{"n_layer": 8, "d_model": 224, "n_head": 4, "n_kv_head": 4, "head_dim": 64, "d_mlp": 576, "vocab_size": 7921, "activation": "swiglu", "norm": "rmsnorm", "norm_place": "pre", "norm_eps": 1e-05, "positions": "rope", "rope_base": 10000.0, "rope_fraction": 0.5, "qk_norm": false, "attn_scale": 0.125, "bias": "none", "tie_embeddings": false, "parallel_block": false, "init": "trunc", "init_std_qkv": 0.0559, "init_std_o": 0.0559, "init_std_up": 0.0559, "init_std_down": 0.0, "optimizer": "soap_variant", "lr": 0.00543, "lr_mult_up": 0.6, "beta1": 0.95, "beta2": 0.95, "lr_head": 0.00823, "warmup_steps": 200, "schedule": "wsd", "decay_fraction": 0.933, "decay_shape": "linear", "final_lr_fraction": 0.0, "batch_tokens": 65536, "seq_len": 1024, "doc_mask": true, "train_tokens": 179500000, "steps": 2739, "dataset": "wikipedia_en"}
Each number is 500 + 25 x the weight over its row's rms, rounded and kept within 0 to 999. Layers, rows and columns count from 0. Numbers have three digits each. The size before them is the row's rms in percent of the matrix's.

# gate: layer 5 MLP gate, 576x224, rms 0.0794, rows 313-347, columns 168-223
# up: layer 5 MLP up, 576x224, rms 0.0814, rows 313-347, columns 168-223
# down: layer 5 MLP down (transposed), 576x224, rms 0.116, rows 313-347, columns 168-223
gate313 105:496486464510513539518513489560506480495528488524489513529501481495540521491504493508562494530558485466532552475479478524503471465453468509494480486498498455489497473503
up313 105:546493487533476503498533538553480525508491510506466505515466480514501467521465455493498504524493498529470474520535500485576488462466471505519479520505488494514474479494
down313 109:516517502497541483495476466470457515474522476554498508555517506434495518503482503535449472455470489463509484487500539494513493513500528477532514488539499501510527454513
gate314 103:473537490489504501487523478523508503477495485466485495436523459513505451541535527495478513455491482484566531508493508520489492512502483495509508571544536568496503495540
up314 098:512502504514511481479493523505567528506478538499541472553548494491492487515509506504521489521494527444516514514497512526482476517514505532512482536552484547475477515499
down314 101:481484468500447471513485494493459504498437505468487548538530483445521512518515499534523509521501483522509522480496536511481527492477516513507481528511540533496457492495
gate315 104:529512512502482500472489491520519487521532464474473488486486478554511554534496503519521538517496527507476477491513525484500532467522501493507491462509490532490479509507
up315 114:504497529493518537515473499512530477520469454547468494506483478502461545513505537539512520525462529558510511555499517493556491487510499506468489493505482494511503506515
down315 107:539483514521510506516472502512444480457534512479483491481501490487514534476517489525475459501521485501509479531482550466555510526510471438508493524498513505476502518511
gate316 122:451499514518512471462503457569473509509545474545490478521530492497515518497519535504487482530495504494507507529490538465484504503496486530471470509548491501482507541493
up316 115:526444453461483539530483475482517476537460476494511482492494526485490506527492489487476517482498527484476474506496550533522512513490516477539497517495448492491536486469
down316 106:494519488502519507476524537437491495537491527500551510457491503537486504578497483499511495482511538491462492521503524530502545473471522476520513453464501475471518547490
gate317 104:494535466561462455469470500518479532515509523477563509504499473504514526528500516464476519538539506495517485467488536513443477445512469466469497521490506515497488500497
up317 108:545520504532491544503527491512515532502529555497514522525502517561482479468556496544489493504514536504499477526483479532538466516542517517454498500488482485519525484475
down317 106:477509493457449514492529459482514522505520459486490531520545476467542467472535523523445509528484505532521468466512517457462522490504548517498437511459513529498511540479
gate318 097:513501512512490485515493535480538467503523522494501532503541458514525491501453532517499539471487513537501486468494490483474480486482517543516457526496485521511499486510
up318 096:511491507535519548477497519470513443481517503515528494507484524502497507463480512477507486458512462506482489473500445469457499487536539465515505520504488508510524467493
down318 096:479521547445504517572500486525512463511494519510503466527482507457516475540500493521517438507465511518555461468538506562482494491499494506501506470499542478508476547516
gate319 102:468468493521491499464557473474511457512504473482534509486509502474491474535499468477516499498491560480525504513496489533550528498490455499490511503486482466484533501505
up319 104:506490492513473509510514530532516530459498513493483489486506530504486450505484529484494528519498538515485458566486509500483494485462486475521495467483496489472497504483
down319 105:522481524519524512489522477510478497510521464483482475500459515487476468526520518524453499542472545495481506534513513494530540522528515505503512527472477453473509485494
gate320 098:521522499520505481514496533575493473517540516532475510526529544540501515521483472503484485448465488516485528488499486516509512525502484524519522475520464499487511470447
up320 095:527516429503532475498524508549503569524514523510473473508516500481504484438478469525511502460497515520497508527505491489547510482498499514479472475507464484493480511501
down320 100:482534468487489539447494518456532538525521514544486476496491450498518485531519478546482505510477481473524452503511525464509503534487476499463486508458534498502459506516
gate321 102:534542490455486487483505473510461447483542483574523495502495501493524483453510530504512512509490513432512499518486559496497519504500496467479503473553515492479511507463
up321 095:499517501562511434482543500448507504514504492465511515498536490495487510499545474514494450491535479506547476520514473488518495493460475500552456544486486496484475510500
down321 099:492523510506528524477501527500458503513520506521464451539502538486536488467482502506536525495473492520474492518535530467502507502509509518465511512518486490525456487479
gate322 105:528462531476490447532508474494537541461509532512493486492500478512527527456485516495466515491515530511486507485487505495535513536512468495485490559491521450484529501534
up322 100:479464450547487505481456480481503538467505487523511537459475498497484530493492507567465546493505496492492493528507513535481477475561482543491498497534489500499495448480
down322 101:490539459494492523485520489515475500521512528485496538501451559488471468546532522497486501521500514545516508458523504517493533501521497482492511486481492509470470495488
gate323 098:497503493494483511473547526503513504493545471490488491481455506475535473486548542486548491493497465489543503519458534483513505496498486540505468502513541465451482501491
up323 106:491485563463486493510502452479551502506489470498482479493532508533500455479503442487544536498516502516526542508493488501502497470482502531468493518534528506459539474499
down323 100:499490487549531513501475483501509465500511471519550445462553489516486491544485502501473480490494467523513576540490470502483527512501474523550500466495465507473503471504
gate324 088:518507544479495458479550534458486500533475565524479528495487509518489454463512477503494513509501499521523484500494492496474499510472524521488486472517514538512465539480
up324 100:504484513494455539528448489497501511508495498509496459486514459527532510529498502497491503500489522517482516491473536507470516540504499451508498502483491480491548482498
down324 095:463469514471490534533487449539489507467486530521486473494475498475520525522515506533491472519472524510500525496542534538506488547478473507471505507511497476533498457524
gate325 096:498484470496493486509485477521495508514490477490520440528496511493548507468464431525527526498488488462523495469471526498521501489499490459493466523483492511520490497517
up325 102:519528577504499473484463501525489518495473535482542490521560531462522526501535506467502488501477490550493519464518544513528502492441489529504518474513483514488476517502
down325 096:509553506452480513513491511475502516477492460520472486500495504506482486510515477507511514467499497512472492480496476493495518513501531493510487528491495542522529468491
gate326 099:499505459483511479539460501472524494510502489545515524479515481462448511515545534509479491491533470488529497488552503480541515484499505510499482506510470449539437504481
up326 093:496489487542468505504527511506525510486535556530519471511489530470536485446457471525521496499512547487532548539476491502457519492493508522491463458504496509472486526521
down326 094:498506485490475494483487489507489482530522486496478466469502480458521476485531523519503459504523483521449469504508511530518507480530484512516512513503480508516518524532
gate327 101:480545479498476497513506532466477476532519524533517522444482507546531486452524555489500481494521509522480466519472528465483500478496496477501456512542534520486438523517
up327 097:509503504515526475510529504533498507526509500500505483484480502493535495522545547440473480484505514460498481508472476482496474474449509524480446518502533516473529487477
down327 100:439482485539457509486497512485503508474496493521544472501460479510451475543489497512507490476531525527445449526540479513508538561517516467516529461516568548522494516500
gate328 106:476528501549483547505503496533496520485500466516509475501477511478503460498548522483475508517477508543501479536496505503446452449480463511470497511517499459498513488486
up328 110:500492497504528492524484522484511493472530494478484487534530515552500509504535499530513508487517511508493508497501534525500473500461504473491534506470495512526512517477
down328 110:459508491519507512564492473489504494492497533530495491505514498499537496495485516482498477464502529436470496510515513473503524484521524458518490497464489484503502503475
gate329 100:486504481517500502492481540470516521509458509501558490504510460484469500491524499502504515515502507523484459483484486497506465546492531506511526464460485500516479465493
up329 100:491536509506461477490484516512458482502546505464507514501489534503514481477544468453457526446474497491527493544496490513471498469479474511444547517540503515518501534523
down329 098:503520525472482479504492523506550464498489492479469501465477497506495521497477535461506471496507505547496451534489480503520564501499501439488536484501484486471485499454
gate330 099:484517530513500477473467486493521559490503502459461505525495532457452451503496539517527521455545468520522494483476482521495499473492466542472495461514517482488483457468
up330 103:468480476478521445513471516474471498540511523477511471495508483485501484535532496488524527473512501506493510505464461542462509480511459549441466482508465523490477477462
down330 104:483534503521531498507496514485526481513514483515507567520515489484475495537469544527516491503569483523521518475495506455564487469506463500526496494500531506476539484491
gate331 106:482482512488522509438540506477537511495517499436442491470544486493495552528512488529490477500500533514487541523472566490460490513489516491474506503482484481409483513484
up331 111:461468499473523555497473516504524501473478509489489466475504502489500511479513532486485494559546503471467493513500539481493486531489490530482509480509500513529492517470
down331 112:514489497494504511472512475542485518461527493469478492523551489512480516537485482493508505564546500511445494506496521444495481466490495498468489488491530507484538533472
gate332 098:493527468568498522470471499489510467514474518533506474510498469549525517491505471518504487531538506469539530419498541452496469517456466491491525491505530528505506487510
up332 101:485507509556480536484478522478497456507468517520484450525502529526531519490527528494518468563521506512503484487521519509501521479473495512534465529490537516500507523507
down332 100:525487508531489507499512476458490483487555477531508552512492500480505515507486509494485503527521508477567532482526505505475463528494438538509492460518478523506499485482
gate333 097:515460449516492520516558474501490493461509523513518496513472511546489478525530483478525488540506490475486540445507532495490523483474461502517550531512465480471477493471
up333 096:494483463466537458480472490568501549449495511530504471530469526512479471510471519522488501491508462477453554466486537557505509517492479525506526560515488524477464513483
down333 098:490489516505453476491553513511499489497462481507471516535500453500463510490492502508482481494505499491517499450520489522519513534479521473458471499485526504486552500491
gate334 100:525547501518498492505492517508527477503509465493518509483505444493470503478487508496541532532491459521467517485479543491503485511512473492562512498472511499516467492489
up334 100:498541487507494478574513526493508501483506448497509496511468504507514494506464558505545453516484552509479467476521525491509465514506488473546498501540484510490505457473
down334 101:503489495485481500525469493528491517503508491456517544500473494543508518488479452513494473498507546542501493522518516519497501517513502490499498530501528501508506471510
gate335 103:509506489527507533491481567514456495538500523530527488494508489490500520537513529526533493476543461471501504507498495561514498536497480470517524492507520486514492534471
up335 104:418485466515499493495474535525500539465549510464477522506475544520519509472544550515500508479525518505517465527510520540489544465485452508489481493496541476472493482511
down335 104:513494512482490487509504523519527509486464503493533503488434515482493478502498524452473521516538518463484485533538473454518507487472544512498468503527516486509548472459
gate336 103:454556507479526509528510512469510503531455502466475461441533514484487512489534464525485514487506486503557499518538499490473539478457509524504463474488470534500500512505
up336 102:469502490530467539551533512562540513529496436525484539543471475514526503527517483494497501507508470477504483488492512493465478541487482549415498494524468467465528528516
down336 099:518494546514528553491524469489475527470546529550477504525490549466490511482503495468496466504501501503486481523484465468475465515498457480450522520477528422470466483517
gate337 106:476500477455484444490530481495502557522462498538465520520514508494533494513487529509525502504524496502494463530490541486497527477466460506512470498448507472519476524477
up337 098:478452508548479499515450518479517528510516545513513475529536481471513505500482513572476446484507470502539483490515496477522509536517486516467504473474437454472471507521
down337 102:485517521535513546449442502461467493537544475503497504504484514493510449518502528477500490515521506514500466481469471511479526519476507506488545507476523509502489511480
gate338 094:566485535498501520462517470479514527476507470522481538503556506462521497477492499511519461495513523543511502494565469514504514452488465521496520488561460484543502524507
up338 098:479527547517490445502502502488488514544490516479474533515490506520484502488542529496495544546533480504497518510479498517482496515502503476516462507481502527457471469467
down338 091:452479516478507496503537492511485457541492525506480443504512504502505561497522514486514518511481501516490469510478558456486470523503447477489494512499487503482489507511
gate339 091:464503507493491482517534528466488476480497459489525511481466503519505482476491496466476519439489511503486503522484510552521461517480476507483511524492559468483494471502
up339 094:469513497504496546501537495487541537494510477529472504522477467509463520491508499446497495511515439504454553462505542492504514500510485500507475525507516474521477500516
down339 098:453510508527487469545521480467524470462497510401534528477537505499525501573492483552475500470513523513511485480490569554495522494481535495500530474529503486503528447445
gate340 097:506506507486489504514482487496512489423496515460471533492476507505548470502504484549489483519469500503477498473489510539502516492490473519477486530491489511482478514552
up340 098:505470573478460486488513505481504508523526496515476577519506524517518535486457486536499529470504510475497519523504499490511513496482485483519505526528529488565509501467
down340 097:465505481493484470510451527531515521546538510501505462493525474484531518533543489513495516502501534520496463527500488491477499506521496536482566539474546489463504509506
gate341 101:463535479533502563528479462514516495525522468508523474503496457537457462500468513540496489493488501486481498491509484499494510490483464499517500490503438472471483507530
up341 108:451464500540463483486527493527472508524475504452462502506480491500475466467503485514510539568538529493513494504525521501501520485490504521506514557499494519473490507524
down341 105:508496498542479508537456472489475468527547463496482518453507490498530509502469482494515514501503467502505491501547534481527530462487478524541497488494445496502495498512
gate342 093:468481515501478474478500486493486547506502519482505520477525554493494503511515508524497502534483499532508515440523527502542504502496504507522521497479473526505471472521
up342 100:488476447482480468520478498513495505457509480474499505485527500466499522512507527473520524532501532510514482482499503453509499528550481534517485495497499511481512502546
down342 099:515506476495519511498466517491494487487497527518531460499493472507508481514525420505470476482484476546515499525500520503461488486464485531469484457503484513524499458468
gate343 099:503496523496493543494517492470542530505458462528513514463491478537524535500505507464460472493521507506509493473474495504490460534505458517507457473528478468490526510517
up343 099:496525482535483479526520436497490477502505537466499503525490522505533507463477478495507519512488522488503546514554515487459493457484509507489473475478498556540541517477
down343 103:456525502486485522497468513499485497475503505542452510491470527519517510495475513487487485455465506560483500484485503520488486536462572480488485533511513557544544506473
gate344 096:474500522470487469477451486513523491560525493517543480498565491490473462500476491461526519522533511496481518498512486517470476499515522487541478486518498481516504500492
up344 101:479482492469515485497481468516513515474526487508486476512523548516463533476570507533497482507458515521531535525496459460513502509486508494527494486505525490556519558493
down344 105:552530530502491480475469491546520466514496513523486504493475473473470503528506492515542497459496489485547523516479498540467495531515485497497507493475495534521492538453
gate345 102:501513456488501520439505508527508509482518540499558503499514491495477485499514505508532453465473534542506488537535473503478489552462444492508522506529504535533526536473
up345 098:523468504485488527487505478467491468479539465528498549559516488506475488482512486485470537496530492503494507490476462542480520484505477526484488503478490494488475504472
down345 101:493505492481422494497481517461493464473525498511494497568511486512471486517474523493514531500529494483468470468510508523468488524458526512478510492543510526491478478478
gate346 113:434507510516518496505509488492480482473471464505525496479540469504454509472517470509481487484497480521558480523517508565549544468458487498525522499487526468472514496530
up346 102:495525499480508434522541487474521524516481505474479494518488519473492492484550464537505503537474496467444518512492487495429482480498512476485507494498504506499499502448
down346 105:472479508515517531506478526522506513509502513516540459473476505509480549515516478554506499519515518482499547499495488499467486514498519509480510533524496500497527505505
gate347 100:474501485499458521493477497488497522471483493516484539465472504528509495486548440476516533564518507503523490470500528513497511498511518540489512518477496497483496449515
up347 100:518555482556498517478511470488484492524516508479479518558459522487455486492532489494499515514543469468508461494498500506501479533517502467469484479481482464560472495517
down347 100:456503473536493516489540511501535509525519501491483505513481529490497477564487532469502496534480496461507476507520526520503495514506501507492526507483500494517475501500